Part of a small language model's weights.
Size: 13 layers, width 128, 4 heads of 32 (1 for keys and values), vocabulary 2048, 1.7M parameters.
Each number is 500 + 25 x the weight over its row's rms, rounded and kept within 0 to 999. Layers, rows and columns count from 0. Numbers have three digits each. The size before them is the row's rms in percent of the matrix's.

# layer 3 attention query, 128x128, rms 0.209, rows 29-31,61-63,92-95,124-127, columns 0-63
114:506516493492504461517515465500470527519528517516526502560488469507527504474522515459418505473489511553508476466463525546513526529515476494482504506513458484493515506528452488498474492513480471
108:466485440478500512500472486512485474506509508471507473488507488505484533527498507444511528506513480528494438548541514486476499495461487522502532532527501486499494519467497493520466517509477498
106:500470445470503473522493540519487505516512486548510535532492496497471485489492500463486526523495493456486503502489549486522505532530565533509482509488484501519510504516496536491468532502492476
105:502451539482468511507512486479529496475448514493490490544447499500526530521517496473521479489490490527528499506489531563465443507493510488501447468504486528490507496526470466514519483535492501
121:512517524488485505477504483488529493506509506511503504547525520487496459501525497483502499511540526503460490536518440530509527477529498493486495505498501509476514501482552524500493508540501515
106:460487502481469454482495508492511518530495487531506513504502471492517540500488503454505529496486481512521499496503526488497541503452505542489499455505496441460528450534454511483500487466492435
090:509506443516491488515467494505507489491499526527564544476481534498471485481535511476542543521476487542517504560496534474524500583500502451494515499515475517496506488505531492532503491545477491
092:497524417498491517471506554443509483492488510547537516477465502517513490530503520496482476477499521488500495503459504511521512507534481463482525489477488471541525458537513514514486501537483471
109:457472461461482477460519531474509508510497537492493463516474503480489512506487517453484478533511490474505484499509532489526481469522473483485506491490496523533482527497516510471470509510495484
100:463487511475502487504482483458461470504513479513514546497469518498446467491502502483529514496472499476542488534516505468494500542489521502470517501466461451478503509544520516475480504509491461
124:512481483516513530524465500481480503508523498477504497500526515519506507508533493499499571510514524485475492542498472457549500514506533520513489512471511559472496463549501497499509471517492522
110:557480479471536531498485491501486468548491499475542491479542513489522488505521481505508497471493486495570513466447510513502519471480495510485524474483507477551469497484494510486484524537500527
113:499531494504475501519553475499482511512538467511460483557508511475495514493546509484476507483557461506529508508522485503524496518550512494515518506489489460515504497500515463473535462479517503
116:462512523491508507497436485457493506517509501512470528536477498463497458543501470492522456476490456521542484510540512510503459540523495457480510541491465429488494538463523501524499511510439493
# layer 3 attention key, 32x128, rms 0.202, rows 28-31, columns 0-63
104:484498506494494491477486437496464513494519498530496499503537460482478540511499535469467468485498490470467491492464450506462509493472526529476499506520515505471481497515489500511504488490513448
102:470509503472499461544550459527510514516506519519524510482492492518496535467472495527568512522515503501490465470480479517499491549529481502533508508499491513513536497514485469497488500480500518
110:474529546499498496514519484483512513476474499490536558498495554516512490517505537516510519456488509460553511490475451480541514485495528496485505504478484467527551487530487516483550498486501462
102:463534513529482501492513486461481492450435504490527515500508505493469513475510460501527503522469507557486498492474581480489545522529524476504500492479492525514514497498500510459485504497518489
# layer 3 attention value, 32x128, rms 0.196, rows 0-31, columns 0-63
091:524489499479511485531546496504520496461505495477488494498478518462470493533516459515438500506494519502525460505506508481497539491454498529521514479475491493490523513522486508514476491455494539
105:483528515517509457515516523426484562504484520501475496513507486490495510499489494502520461513474505518477507502487504458498450510545454455493510548523472513524516489457491505514504477480461474
103:513500542509487512478498530519449520494529494520511514487557483546499497497467527477484471484476513534561502499483464495528501537519478496515508513422540491495494491570482514476499475514485501
099:491493495528500532496507468505499479516543451479490504470512523463447499503510536519476507480523469485513507497530430500500468518509457499549478455454491474542513471493492477432515504501507512
104:520466509463538503523521515455486548489522526499520503508505489472510493496505488509502469517473492485507444499501515453548534488497461507501485507517424522518489530485531465476510501510488496
096:477474514495474460524501481484522527468510508518489492480544501474516536568521484484490526488563515461516511489484499530536483477501493502499512483505492507501464507506512467481508505534476487
096:472484508458520485536524480544474514500543469504467454508534466488539508487496498491477488515498495481450509511505463534456478450526559492494456476493520463517479540490469506454495495471492439
098:475500521516511517523523524554531466436482479524488531516487480476514476517478531540533509525489555471501494516504488510496473531501493495474497477521541489502522501492459480541509441481518479
099:501482509501483536496502502506537542533555502473499516536456497510486479488461461509480481478479501542501517476541488511504543540462470517499519554515516505477550474515499480475525518513472470
106:498505540448486527524501488487458506470487492490471519525453448525489488471515493479497486490507513493470482545460486490514477486472519502471513480485492505505515487497536521497544502454543499
099:461490502488538477557541496525510510502515485492521474501447468488540505486464520518489470476537529500456504482507559529526492534475500483502514501482491473454532472495515533497480452534475513
099:474491497471515539513501454487550474495573474510504470451448508511512516510552509489510484515484519494526477495522502537489510477500471491510512477537472498482496535508466504488502495482463504
101:532576530467508463501494485478471494539509502522524538494460457515528464522516495502508515485534483525489498459528473500502463473500510513475520471487480504518514470445459484551501487531505485
097:495443453488463554502475516533494501499488543438480489471466499519500497500532493490486498505506525513476513525517494528488478509500490514479485479494531523483482546440501511498517519523512467
104:499465450511488486534519522486461518484530506531489472519528499507464543526506483485467513497511536536494496473492495494443488480472468493462534535486471492514490499495421486561488448512484523
094:483517557538498536503432456496519513505500431514527505513515483533445482507504532474484508547515521506525494487496519510538561463486476517489506526535501489522456505482492489507474481457483488
092:492553485553497564498510485511474484517514487496486463476463521476548534476511492483503510462468459487527509538520507487524471498484480482506476496488478551490501551512493534448492528485508484
108:476521521526535503512460502490472528488534537508481490489494478512517454470454514480485537526520543498456481477531486466497526545475493480557518462505526539498506490517524502481470490493539481
105:494502510520503490466474467466523484512504496494464493531477473514480497489503511524494482498495486508489513465491563527476497509514488518514457532480522477501480518525494497521489470513487467
102:486513462511485488492514496506473474461497463523509511492489453527487495470533513511534474492482479525492474490508472511548459494507487495519526563501520518537524438533506507512509498515527461
096:518472494478537514494510475483475522497486527500485486478497527486453501518454457496532511561475549487494503494459488530528533511510568522519476492449487521527518523475511485438537486520517494
106:461509515521492491459532493504491512504492512500528474458471511485509489523445512526510510484519522533488475486438530505518509493505454473475457560499509473472503539487483528493535539489467541
104:488551516481494481495500481502504469495502548481518482491537560506506511517525551499474480505541479494487528491511513484490473482474485493488529555454479491528492496456521533506494505465502515
103:496479468486488537489533477458538489480492503554504508531573501527490497474521482490536468458450479501477504493529491478483504507525531507534500495508468523511523501472456535513472483489495538
100:450555503486553476459496508531512498476492498516525517518540472447459535493515497518479508501480544500528496492478505461541500470529483490509513527479536488453534523453500461519504511498528543
096:499498504516519476485467544500513514476474518470532512515506533471523475488487502481533505497509524468536489459453486499464519515517492452480544491515505494500502470459499506537486534471527494
097:459538559455514473514460475528492483478511527524474516454535478489498456519508478500478525476496440481490481497502485510500497556473537549514503539529496514498526523463530506496507496506477522
099:494470491537479478500555433507473485560514480498480478489479491523501482515485500517549460505476514517542530519517473499526507518498518506533462512518538478516517518522491543493518509506439531
107:526462488508550466484522444468514461509498529485482492515448513485487490503486479479517512491476518509507500529496471514503518465514505492504504519485511482466492481494514457482502482459512529
092:530460504490513526506470516486537492480513513531500444513511518455516502487507528529542448495499471536519474527533476542495467500483499504488533503474486522505477518496500502436496478503531494
100:529497484472512518488490456476492529511458538519505486507494560547455514438497547495460522476484456501501508491482535494511508494461496526521490499526526484492510545457477490455478486486506478
099:505540551509515538547481505486461491491490502436494485479523502479499487478517476484474481544499495518509454503456481503477505475509507477523522523472487490463532524504494499484469519539479502
# layer 3 attention output (transposed), 128x128, rms 0.217, rows 0-127, columns 0-63
095:491488497521467484513540519489498520475464535537482527504500498472509510482508483478491495489527539482502483514448459482541501480501443474536503464499477497486463561518536502453470506544497506
104:483482465493525470500513477524493529481499458505532464417534522524517484479524512471479517525527454491557528510506529529543540479446470496520476461530493520476499482544508516521517491497524520
104:541498486550468475487489503495495495480477537547500493512482526503520512481546493519507499512493508463507484499495554481486480508497501523476509511455528482491520460519491523531506569502527503
093:496509494476419528477513500523526490520482470510530470490491454500524505443497546479444492519515469511483500502521489449516503486500498489481502500463583467460487492516522513550455503479509511
095:526535495529532506509497513504502511486453514514485530535501508516532491512496486481481493467481551489500528493503497509502495488529519442527514522482493487483516477518503503473540525534527559
101:514466482495553474516462501500481483552485474507519520462479486471464477467474519469487457553505521549526494491466482485538512509521513526523505549514488527481512525471503513530520486537513472
099:541494485499505532511491482513509496515487464472507510504513538495507501519537481493461435498483537522489490499447501474523494470525484438466492468460547523522507499442504490473491500499450517
110:490513488461567562547481498469459468509538498501511479520497517508483510472465481521488469529468499497491519534511538521530506507511458449496504494481458509491525490455504482464488485511471459
100:483548507513484469485439446507506512473491514474471460441533529502515463456513524482533502478459478510519511499483489495509515478544522479510487500472484495514464510486519526508491469492546520
110:503485534529492535491545531501473451528496488504469458531511505531502533509527511441521466496501512451505460448472487536511479525523495493485510529482463485478519452492523509496541499535488497
095:475543525488536488508480531515488489508523503524514463516514538517524473531520457517495496501494474499524467524529462490463533522477441497483471499507514509517548489491449474521491509478485520
115:522538516510493486484493519488480516499506504458497531560532470483514545490522495491457478513494477513512505467460481546496492530471546437475480518483545486498523511500503495504499504527481487
100:467500474499530527485500491529531464519524467519540523533518500514510507525506520449485465521509537510519499476499506506463512494472515509532504471527457474530500501505549487507488497495499512
094:504508526537523507510490494482529532524488528500496531545513522464499487513504506501498485537493492472445501530510487526491441538505518551499486503530526489525514515494484477482464470485515500
104:502514519517478467467542500475490475469516508471510543480440531498500484504500458493492502498524484492448521486504493468524513515488470503505540462512505468497583519505465499494533469521462507
108:468572472489515502512493521498518502518497498517474558486479525502514506477484565527505527509504449450508480473499472468494461510510495457465471538512534507517471456483454538495510491524472529
114:508537521476484506491474551521521489463473508467477470511468442500483485483482476492501452493482495508554512533445516478502499496480504516492477484503482486499503489481562449490540539472528477
095:505459535529505488491524506438475496528468499536476510475518485513502520506519489491504480496447513485492520521494483505483463515515536512496470497460500522491519446502480514532516497550469546
107:520510480470531530524454499501557517470475471492485506515511525506481523533440491479504494479475498526517532512453452474486504450490495495502480532546491511502486502504503513494505483501497518
095:518481536544531539530529492512491492514506505491506479505488518512487515513508493553486470466486518478484523559533516492473443484499487530470494518493513518520507463518497529504434536506489455
092:506496477567505547526481480488533502523505480451488488539474469499500511475514518495487483399464489496520480493530459491496529513520467517466504508504498490487515483497512506473484502562488500
105:526521491509454548512481546535488532501502462476500514483505477520535499474475507430470486490523486513505501468496505465522499524497541548495529507499505490520488473535513463517491500515539487
119:496472510519504513497493499508506502469533489499466539494487486491483469499514455502507475495495514484469552476466506496469515481476524499471450523554500474512507551565425570519513510502538478
102:536509550484537466486537544524503505490526429499509462513501482486498486484505524493508487453516517526505510505481497504512469500510470523532488504495501484474512471526471427450481547480550493
099:548468538497481489479446478546478472487517455481489477506548517482472513433492515467507472513544453532498498522486508505498468498460497512484523547492484497497501514514549539503488495484434474
099:492489455477490511504486482513459487517488519495467475477523481512474534519527489494480507454477532520498506468460528539506487477515525540473498485505521507439461479501466462494534510504476530
116:480532519514556483502492492554511516514522491506505516494466523467510511480439492494488458476540486520452525490506495546487458454495490519537516531470508489498543490479495554540483460512506497
101:508471503490520502493504522503484490499529489507502512522473462463524498519423507491505441524503487479511519522488461507541509504492517488449559521469522455491465483531499496468491511482554537
109:515510448513538500512493499554514467500460483488534529509484482486513559495514508479517453504514554492532490516494504533485494490512481530545493481453471494499521531512519491504463499501475496
103:520490520505485479480520494473501491518468508489449477469527517499459439486514493449485543536525559484484524523496460475512502533471510496464492476491511480509478511484484476493493476510499572
101:511505488505555453501501479505532460504526464554533476508527505502465518526512509496521476526510488485460486486534495491525528539483524503471523489499554538495486475485444492489493476473477522
106:478462529502469495466477444483505492506471546489497498500490496481547519538528521478500490539493467501524471526516479494541480532478519534464483532538537484480514477488539480510472533521501475
099:530510480473506514447472434490463463514518508456492509477488490513471529481481527517509492456498485459492517495515514493522505511536482514527475532531486488479525524494470489538538486450497483
101:482541498483528516521516525536526521527511534512455471501534469475499506493494556503474522471516512505508483480493499506513521510466535526533469513522503531483514489523475450513466488532513469
106:475529463521547534521476514486463518509507505467460485443485533498452510510543527523468503547532509478472484506444504515485471496481522476511470491463506520528504511511505511512495508526493547
112:504485541499546524510498519480517507477486494513474510506484506478523507522459482498467522502520534512512497553471507515537504516510492493510527528536472503497519470474536531544501488503502475
104:529490484506476504489504480510470504526558491461495485478510487483499533521516494506497508500531499516532537518460475508473445523473500513534487481527486459500516452499503516519477482521505445
107:496519489500533538467533476502496506521533491489525511520493504499536495533513472550517498461504481460428497492515496517492487520504467465466515487458462459495469482500460489498524484496510510
098:505522533537468473504487498468492462458496556520495528509487474471498499477499513520525550550535480512456486507529485466496502546491491516523486511495513513479536486493525514489524534521482501
102:500517464509488481505493453492522542515516512522526477504489476477553481501511488458496505489518544488483434508494485462505524501487541515537512522506479492471478517503549496485511466481532510
096:518467533504473474548550529526482484505462481539551519500481506502532514508491483533486481532524460471552466484491530439471473528454494487487507502479507461471500453500477489528459481474478507
105:508543498512503458517493477497505524465524474494532466471489512461518525496472497545493511514518477490464497525501494453468517478487497473520525514521536524509522518421500497460445471475480491
110:493477446539461524449512504523511440490466513481478512468500514481500538500510490465501471475523498473572529487513492454497497521508535545506533492480478535497501490529472532481516511521475485
100:468476485498520494496488519540464501470501531538441468507528514469524496464480497521535485536540496478473562512530474442474474495521455498488513477491489487503486497480487510516486519472518551
107:487496493504501484526480513522501520494495489487520462444493502472494497492515495506519552515496467513472520520508496509514484499494540494479474529496531493509481542521498511461515499454467537
106:494519506502515451489501477500513473506484468496479508525517464541514534474475535503505469477491491528538454509505485509527482512476524489530495543485514508503503491520526516524495451527491513
102:509484494464478502459458510498504492474486533444480537512548484489531525483484476514494492504513448512530502534509506518559449479510500471498482514525470498503491493519555496546530473504538480
104:533467476499504504491507448498492507506512524511525445481491493517507492460472440522535490512468523537480493506542521536536530487535515520490518420528499488521512514519546509516552525491504490
091:517459472530523488522440479521524489533536507505540525491513489510486457523524488538472514539505504506518501477521504461485513527546502540510526537526458508510546505459535509497522473540478517
107:493505480519440533500515447507564501502520525476525502486522490481500495485494480503522475490558439526515501473473521480507577469519501504485528539464474444505497525485496490511506505508536515
103:502498514472480499528536491514489501516456530508553509490479498491467498460494428496471530526502502495507504514494553508549497481511485527468489486486522486498496520464490471490495472491476503
107:525533519469511509489498494504514528514437483502536512490470505510502495492533482519492515484558523470530477514545548507514499506450508495486508491472516461460472527489487477491540494467500486
100:496465520450490501478542482458523488458508501516491507462468511512484485569511515493503541513527488474481490529489543486456478506485499515477475548500521462525504561530514500511502503473489553
100:474474495462517492540507516459500489527481529513516508492526566495496520487521518487524487494458485495516505551502483534448518497494518472525537502482506538460467513501526486491515504508461520
110:511510500533438491463511480478515521474522437530466465485504479474473473517504489466497514516534509534538481478504506518492489480541515479507503456532481502497509515457521442488515518492495500
106:495487512509478514512484503524545480471492524464488493506513508545505513536513468522475539503474492513492531468486518510448515526490487517526493479515523482497506534478506503503533517562489504
116:501489498517474546529486475445461540488474499448486511494451521496525550474469489514477510463493489479533497483483469487486492458491518508504494471555493493545487507513511488471462503504514501
096:490517497520538475496513493508463523492515487523503535473502473491481481470488518481487460518492459460487500518520480479531519485523498501519490525506488559511483491485533477486517532499500456
102:486469503504463495495502514441464452464471493462505495508518523528459508508544493505476493529446488538529448525540509513489538505484493480480515511504462472494536499481486466474505519511473536
109:523569512511514508500487501508531469499447524471502516511535544504501457493555481537495537458462515465469452507471515493503479484487506502519455491499480499509526508458536476464470497506471483
099:500483514512452439471505525504454521476511508500449532490478458500489473511535504516448484511524507470525497504478507513511524512442531503475478448523481543492473470467494510490515492495510487
101:486562489518493468468471498549524536520523526454508532525471440491505489480505520485513480532471473503478518470520519515500511439491500465512495540492501472504518449488519494510461517520513469
108:482481478494483532510501529526492512442519521464535509488443474449507517497519478517512482501460466496524529504508524533498478467521480482530509482455508483508534505508509459486508498537484515
099:498566466484515518531501556490539491494500514515474475470496528534475536499496472500468495483499558555493495473482501505513470480472462503518527506460515511514527517525450493512538474477491526
086:489521479511504534514442544523537491495544503513441490556497500512519470506506518513502501501522489557537510510556492518523515507475515493504507508493528525518541479469526495508481534516457541
091:485512509488474506512499568467515459478496484515532528542485489503463498543526497530515466544485517478494454493530528470466500531539480525499505524481520538567513509452530520489519541490515505
083:474481509493503481483480480504457473522484511538540477536545492511522464510469513509525490527463471553554475504515512520511541460491461471504491534517472467523489488511492526472500461521494460
082:498552515532492493564532480515504469519495527520517516509485580497457493521513526486544482503490506493464501484499537513469516486510478519489517544488503517486511474480517523454540524499483506
102:498485538504466494480522471471535471469504514502483492498495453540454475500508480480501483528508511472514487461538497485490554504518474530525491532509490528498496544504526458458481520423506538
079:505475549462475546518475499486521558489507487498529487504502541492497553457516506496521542509490528524526491501465542486514503494509502506477489483499538502574494527474509456511562499481501527
090:528494498486489520493503518507507513497468504493483457465527503484490505509470513505544506469518527469471497460536553569469490491481487534491525495524483522470519488497474487496443479478493485
081:473493516481532525511495543513497482517464501471481524496515494497495552474504507524482547524461516544508525491484468541454506512543480529485483507475564490501460500519486524501513508515505490
080:528513484486510500483485515464520448525527514506446473513489460461473507495512511554514487504481508482474510486487517519534535542507496526496514481485536525503541525466494523486489487482494469
095:474473496449508524493484494492503490482484543490529516511440551517485459488488479467487519522485458504513503541547482489507493497507502528510457518515506488500500479554503473544518479514476547
088:562496539530493507493522498490490516467515524516506481481483484507513506511512497538511522492519496502465482447475528534522467443491501459546495489506491491532540515477525545492531493485484473
091:488495507476459525518470544506561500471502456493550510511491491516500507501508476501523534446521480504502445521469480465493456509531486510516512474489537493568500491518502528516524547489524503
098:476496529493493500555518518540490517520471487523473484494498484499508448503488480534473428480521503499496473498505498489457520511533504504485512495531462528521473503522479505498496472507533477
091:493504472461473490534515536490479509484485488489547478452483558492490488519514490471498470510507554508449518506533545506478536492497483543477501468510491504462511487511480486484507522480545491
109:504523530487527499505528496479518474478510482512449460524505465487469509501474511513514503485467524485507464486478486512454543504518532503520470503492490496537484504491503504465504501454518505
087:498483530509521505463529556476495492519542492477510495536501498466474491525489499541460481485518537497488519491481500514453537504522494485528523499484470507529495500515518489502488466500535486
073:511493472520509495497470474468480505492516470499530511476525538470502531487470513524495541487523483526466474503505512500531490454465494501520449505508490477436472458549483528506494483466525510
079:493489526439505488473480431516455500455506451483494503510535513490470540454482507474497534503476500542512478468552529426484485494482494507513548530507531533468485496494508534460456482483524491
103:508513525535499481511500517489481454487528523500543552517523473484490469518494534482528470515489522495503484497519504533461526504532503472517515518507446526543510515480501523463493522526499457
108:480510507494484526517465484484472473467520506480476525534498520541491494521457454488491470486496475522521466495485431462493538502532488505521514522512480525517514465492493469517502480478444530
099:542551504452525460486526501542484520496499475471485471434497514513560504502462501511525504515540496506498517475476496528485465495516499540511481465495530497510504510470524494495548538487512508
096:520503485537504487489480466507504524480532532488419510494507458520523493534485505533470486546520522503510525465501479491539487495489467486501498510469519464495505501449525550471507530523494463
081:515516491470520506500495452512451523468495479480499534466516502491540532481467532526474539490464530515505450475500500466546454525502505457520509516478490485512484513479509484519538516538460480
094:445513474493521513548451489493486496522489538500514514535502560472471499478500501525517478490489491491509452543469496503508497534552507516507485508480496528516467498514497547514559472496487505
083:490486498479537469484508478491511467527509566496473562477482509501478496523532538503487518548511483512502530469528527503491497518511500475550475512467470486479538503494536473507496472515512490
082:540508513528518516500463443452497481494519481488464511535490484501496483503497502489455546463490547506456518513468458498508512509499488449524502495474485485515494522436505542519498506512461443
087:503506499448532492489499485551534544519521455536517499487481491549534536496482510508528529457464500507511517506437511514543456536494526519491515499526508545488493535510496509479514506483434511
083:510489474529498484495496459497490513520545523519539516503470554508498509469546462485517483511503434501526504495499508469549519510519521514489509537482506508495566521524463537554512506511459500
088:495493495517497517506511506472497526506552481501458519527512500431520501484492519504481541489458504479488510507548504483524526520492554457476518516505537451459486511483515506473514485513491467
089:521447490514501561546453496495513518470458483516501452455506503498525515517501485534501463467497507501532499501476489525480477469493501513513512503527510558525433493516540480528508497453514501
089:525505511514490461487508497473489506521525516485531525498531497516550531504467483497507511516488503511529521532481476490496479515490523479545517497523467494464483499530505516480488532496495492
070:513486537500487521550507479465475501519476542476500487531493519478509454551519528457517468509513454493527533513545533476509538474515456502472502509521499456469507492493497503490526494552526527
115:505473518525496538520486527474475514481491483507532517494501514513530474517506481463509492505490489474484494489508454531486479507486529491502488504493540487490485441529518515510515486553543476
110:483468529538479513510499513470466504543484524477532525525464535502519524499507497535547486513492520471468512543494530471480518510539517469489511502475469472473473526500472518474508496499493538
111:478495499493553542498482491476524480520482521506483527531490512516519501506480448524475517415509501497487503464493449509494523463508492512497507499537512489537495544510504463461537479475526529
104:515445456448510465506442549513508480495504526482488512500538488513463467520542484490516524479493517500519464488482500519491493477478492504497480495501450504515503544528452510477467500502458516
100:483513536474497478479507482541499496493469486513503487497543553527515451489503547499506496534487476528492453512529518480502528455503504544479485491520488506503484487493444527513498489529511499
103:512539502510483491487531520516502465436446516495496523484493492523531522532544549533503492479507456478548471496529480495468515458466504528482458523515537476483513481564502510512486507491537489
108:494505508530526461491541458491520483515484503499508525495498513568477472488514484475474521470490452485575523526502485482486477469495521515541481532528436491492465492528515499540513512468534519
093:526523538528467463497516520515486483456509497470494523468543529526469478553487511511507467419513472520512519494453491501492514489518497475484515503513495526515519457507477502535515531556545499
110:476480510465535507499522510490469547517535512494490508530508457513503544479469458417461480477519549534478510508494466509457506509535496525485477496499464502512504542516481491500562511525514492
104:522481479509478523506462472496489507486492500488488565485507504492479498518478495506477513492518524537554532483489517501495473489496491470484512465482507502482466530531432524498488515506513512
096:517482515488531521536470458495486533501479481468494535482547472534487497477496506526494480522481537525500480534461505517501511476503497482438462485465542490530447526521514492529499518501563521
107:498520508467497510511545460486468507505502469497473464493452540527487474514467500497475518476465495509451497514509532524524519521454519527496477514514486512468504489521529451485509445514484466
104:505521498533488501458485525478505509523499536501510509514488535536474533472476533530528549544460485469489499521444489463501485523520478462492494499500508492490498502468498501533505578525512496
099:481499525504518537505500520483488517463502522513487456501516495512490530481497492548540499478540497477528542490546506494499519468505484490477526485489500516533510504482498487514522517484471517
097:517509498540501548569464497529474500522497501526471471453488486468562516492497494439473462508534532478568536481462486487479525506496503528508541491475520499482481451487485494489475517497488438
093:492489498496482503527494497535500496528440525490466494532500512503455523532515466497483524467480470510538529516475512472507527520433497493534509511482549514469504536509523480476438514540486484
095:495493483471505462500511514510503503546443536550514490490452500507517542525523490514522536469510517449502458488476524535467516531506500485469504515499499497526510523540469521505433500513459518
110:499524426509511457532512529545495493474506521538513490531476530518485480516532535503502513541502519478468531541506489515535478507516496497550484448529480512532491486494468460520520490485495507
091:478482482512489490477492492462490490537512483499452478499480518508525491502531522552525483505553502516516491499510503484511482489504461499482584514477518489489478457528522529524545520452487535
103:478493499525471440504503534525510500529503497501467470525520477477540475485502534476511458510457447524489520496461480488508492557532479508535452453485504493517512524499510514493502490513485543
099:500505495535449471534505526481501495485508489506525498508509498437504518529506461516512491552512513512513500498532524493544489454465494508547566499512476493467509510516486521509478470489521465
100:475514493528510499489532485500483495479483481493450482509482441511487488504551478534478508487490500498503498489490526488520468522521502491514481430557476513538544528505460510475504467501478487
107:520490509511493521534477486493542459538477552470550477541527485526525498484489519496520481494522474462483491513522438472519505540489501539487522512511494491463468479495519472474463452513489542
107:536518468506500514438468497486478492506493503460510522470507465471483515490466482482501482582475462490524502501526497484536504492497498486484500541484538512536531537509505516481468472488458534
105:487527491519479490507532531507506481532529494549527527489487487527523452548518472511490510515478537482507463518554522521499556520517473480486508487496499496482458508461468497490557494513493491
105:524503519485508514470496550496514517533506513515522507487507519493522490519495473520503491545510480482529529505501501468502499541476514504488512488482511484560520525528488561508455502486483509
105:533500436527484485486512511434508494503455517484488484561508496490492505491512485516504493473514509434537488529496481487489533503511494477544475471450524479504481456507477494518508531478503463
097:488476455480495521524534474462473508480464497506503469495491489526456502520517527495461500509532541532477514473508513518466509481513477506521473471548510541501465518492492526523564476484525516
109:466532508491528503513528489487495524518529509496502481444536538503451474499510502491511525517506435505468487475476542474515479501515461490501517525537477490492525496539470520463519497545524495
102:454481496472510500518526492484487504514516496542500511495511526510523523503489470530490558446535478528501487470507564472472509513499505525474476515507496498463523528508460560494562484482510483
108:475503527472470525538475496494473499492446468497428502506497498497505458547515520505483501509555523464486478492503474461499540538526549497478508519480448484483540508513500499564501516519482501
107:465490532491487488467536486503489510496467462492602494510509464481488465452483483498512546472504485488483490513567462482457514502532539488491473511478469494477459477447525507510454484504506447
# layer 3 MLP gate, 128x128, rms 0.21, rows 0-11, columns 0-63
095:489526537476497538472504512482482495494513493528525485485495531517515504551468500489517500520521496471521487491550529500437541518511445517461542485561490491502535486488501482459474503540507498
103:490500527470516503510514533516472545534470500499477473473488517501492500504503477508497505489551521471452503491504535552428535459520454472465541457508476485494496514580482498482514478474523527
110:502458466457521502479501449484494532477470474508505498473435475508503500504507516509511519483478492517492492484493519483501471451437510538459469515504511501474466497522497481533505510494498514
103:524470500540498453476538518518472500495561498553503508498514446480465519558531521468480498517502474506476481462513524523482484541479509508490494467476504488525486475497529470496489525505497466
125:547474512506453480489495447507511513481517498541497505501511487529512459498462485484525528510479488498541491488530492475523471478477502505550500490528493502484453501529499476517493475479497533
111:508506480468532545533517526500518507519510456478496487478504514527492561508504509531486515496491511507505509489451478500500486502532490487530508473497465495531441522520455505520515492458461521
089:504455516475514509485487522501488483465497457503486497504503512519460490521535471441485469485491525461515449477543491488516474483476522523497447483533480481475509508531482458558483445542524529
098:559469492512524486536460508508481503535512482480491520445521448501522511504525499525496511475505508524516508541444489517490497473498468498453488505483489470523490535532465505440489513471536530
092:484511481480513547516528463477468525484501515520523488469482504492514540526518509479498513510471432485469532498542494486479492479474485493474479489489516464481481508546500476514482520519491502
095:492480512479483502489569489451483470508507513507489504497459507506494458515520485492492505490527451476539498507543509486521518477503508505468509533488518491491504501520502516511503505498485504
095:477527513494525483476496511472482510503485533497510503513474555531488479493481528465471476518486475493486518516493508482526476530518442555521525508544497499503573478486504504472508495562453499
105:485517592502506528515501487504509472516509513469486490479469549498496535512489505546501506509474527530568475496491487541556499543516474482452518499479491487555504446495503498510486472512483427
# layer 3 MLP up, 128x128, rms 0.21, rows 0-11, columns 0-63
103:506483463533475495521525516484512506466436525508496512494502484495490512504498464495491508549525530511487489547484487460525524502474497552493469537463491504473466504550498564528523507461510505
105:533469498467531465474530488512462532539470492495491453468488499517513510516532498501487542479532511488450493503521515514444509478513452460482492458495499491492496521575483495495477481482538529
103:503479490437497483463492456503477514471483493480505514527499460514457545516508522495508515503503519503470472472502512487479476482472514512492464515497497490470468492477501473517471504505464479
101:475506490540499520476528539480525510530509466561526486499488524491452539516498507476504506502521487510513475475537521512486521546539562533528508480474464491521439513495481511497503499547485486
104:533524527491466475490497417514516505491500462542499485517493505514513440485468509500518505518494487525498486494528502506529459473474516506520520479537483487480454526527505485505516460471504537
117:468491541493492505460486519562492553508507475564497462499515505492506547522481529522489533522450526521506488487464489497491468484535513540499494491451522486504487477515518507511488500486520506
088:496499513509484495534446483484450484495498513508472502518518512482498496502518490413511441530479513464479482510513533461512517501481502502461487508527511462505486502479508499499462460542474493
097:547515526523511493506470523511506483520449498485540494438488518520534497523499507518500514500521502497487525528443535501498503524495465492465473508490530518520484537532480497522503506458537544
113:499502497523507530499488495540517524491569478520478501507509537463514505529483482544498501500461475447530531549518520521493529497545501519522522510488537490526514511517506444486463503523506507
099:499495530500491509484539478483513485519494510499503538519451524482484478530489519492509518467549467510531514540514506492522494478544457509503496541502525483508461488497521499511528487489509519
099:524474509504482505516497470534493500496503488518519484503518427445524493501502490548540515453521522533489492468483486503475489477465511471476502499516500474488441510519507518532518473450534494
114:501492505510483515473498497489508490521517501529492453481491528523530507503485519526499519532493508513483478564483485519520549478505470491483492500486511541540498474480471480517458457524513477
# layer 3 MLP down (transposed), 128x128, rms 0.19, rows 0-11, columns 0-63
107:475527479485551477531501521476524482481469530546501510488486449508515529533513518479481523528488548540503506520506467537526552506499462498492492495501518489481461504524504506543486516511534493
107:506478454465506500507480450515507487512526543529458509517504508484494472480502511493507511483541500503503524490495521518476487461475522486507492499450542507516548531524516553464501507491456480
105:471464517529488455525528508481520470479518506484535458492505449465508494476485527528502472520510492511477531443484507486502528536526479520484518486476522516493473484510509516497458534506522530
106:484476476471517529495533524525446524466480490543532508520505529509518488489505464488472498483519452476521457468498492517516493477514509497531497495494501497470499490478471450489528484530482508
099:476507499500502521526504549497491511489494512461558527510525537471490506503515527530492484487507509496472515526474489565497515504498471512452524477511514519481523505456491513534476521513461449
096:477476524497485546471474478502496518512513451534491551543521511536479522511458493561448493495526528506503479496449479498522485494506525500500498498459504486527500503520517501542494477485467500
096:515526517451473484542492510531463438527541538508510516534485480503501466491496498500495497504498481491483526493488520497512546512491535522541487505480490484482526544442493461502489488478474489
107:476470542522473471484478495515517516506464435465516505443559506474473501462512473505487487474503479474541527524544516510491522510560468491504508455503517487502540503506467494489508493467512525
105:491466515505497538486478506490456504477505462484435441496510507484526504521526511532514462497473492500556507509513509521467493518546519489554501485499517478536504540481477488482526505486512524
099:516470486489488486452520483512476470494501526502478470486498524476487476519511489502441492468512498490532494535516487521469494511533423476486511504499476543504440501491536466494512486481474472
102:497542519459518474534536485523552490513485498509492505525495484501515486500489491472460493471479493539489510552565510489448503489505486492461487540539509492555487482480520457517542488452529494
106:509521451502539502483480522507462521512495503500520492526480499500522503492555506536484474486506492469477482539454536540492488489479503506514513497471498551507537519505453509494476504482500478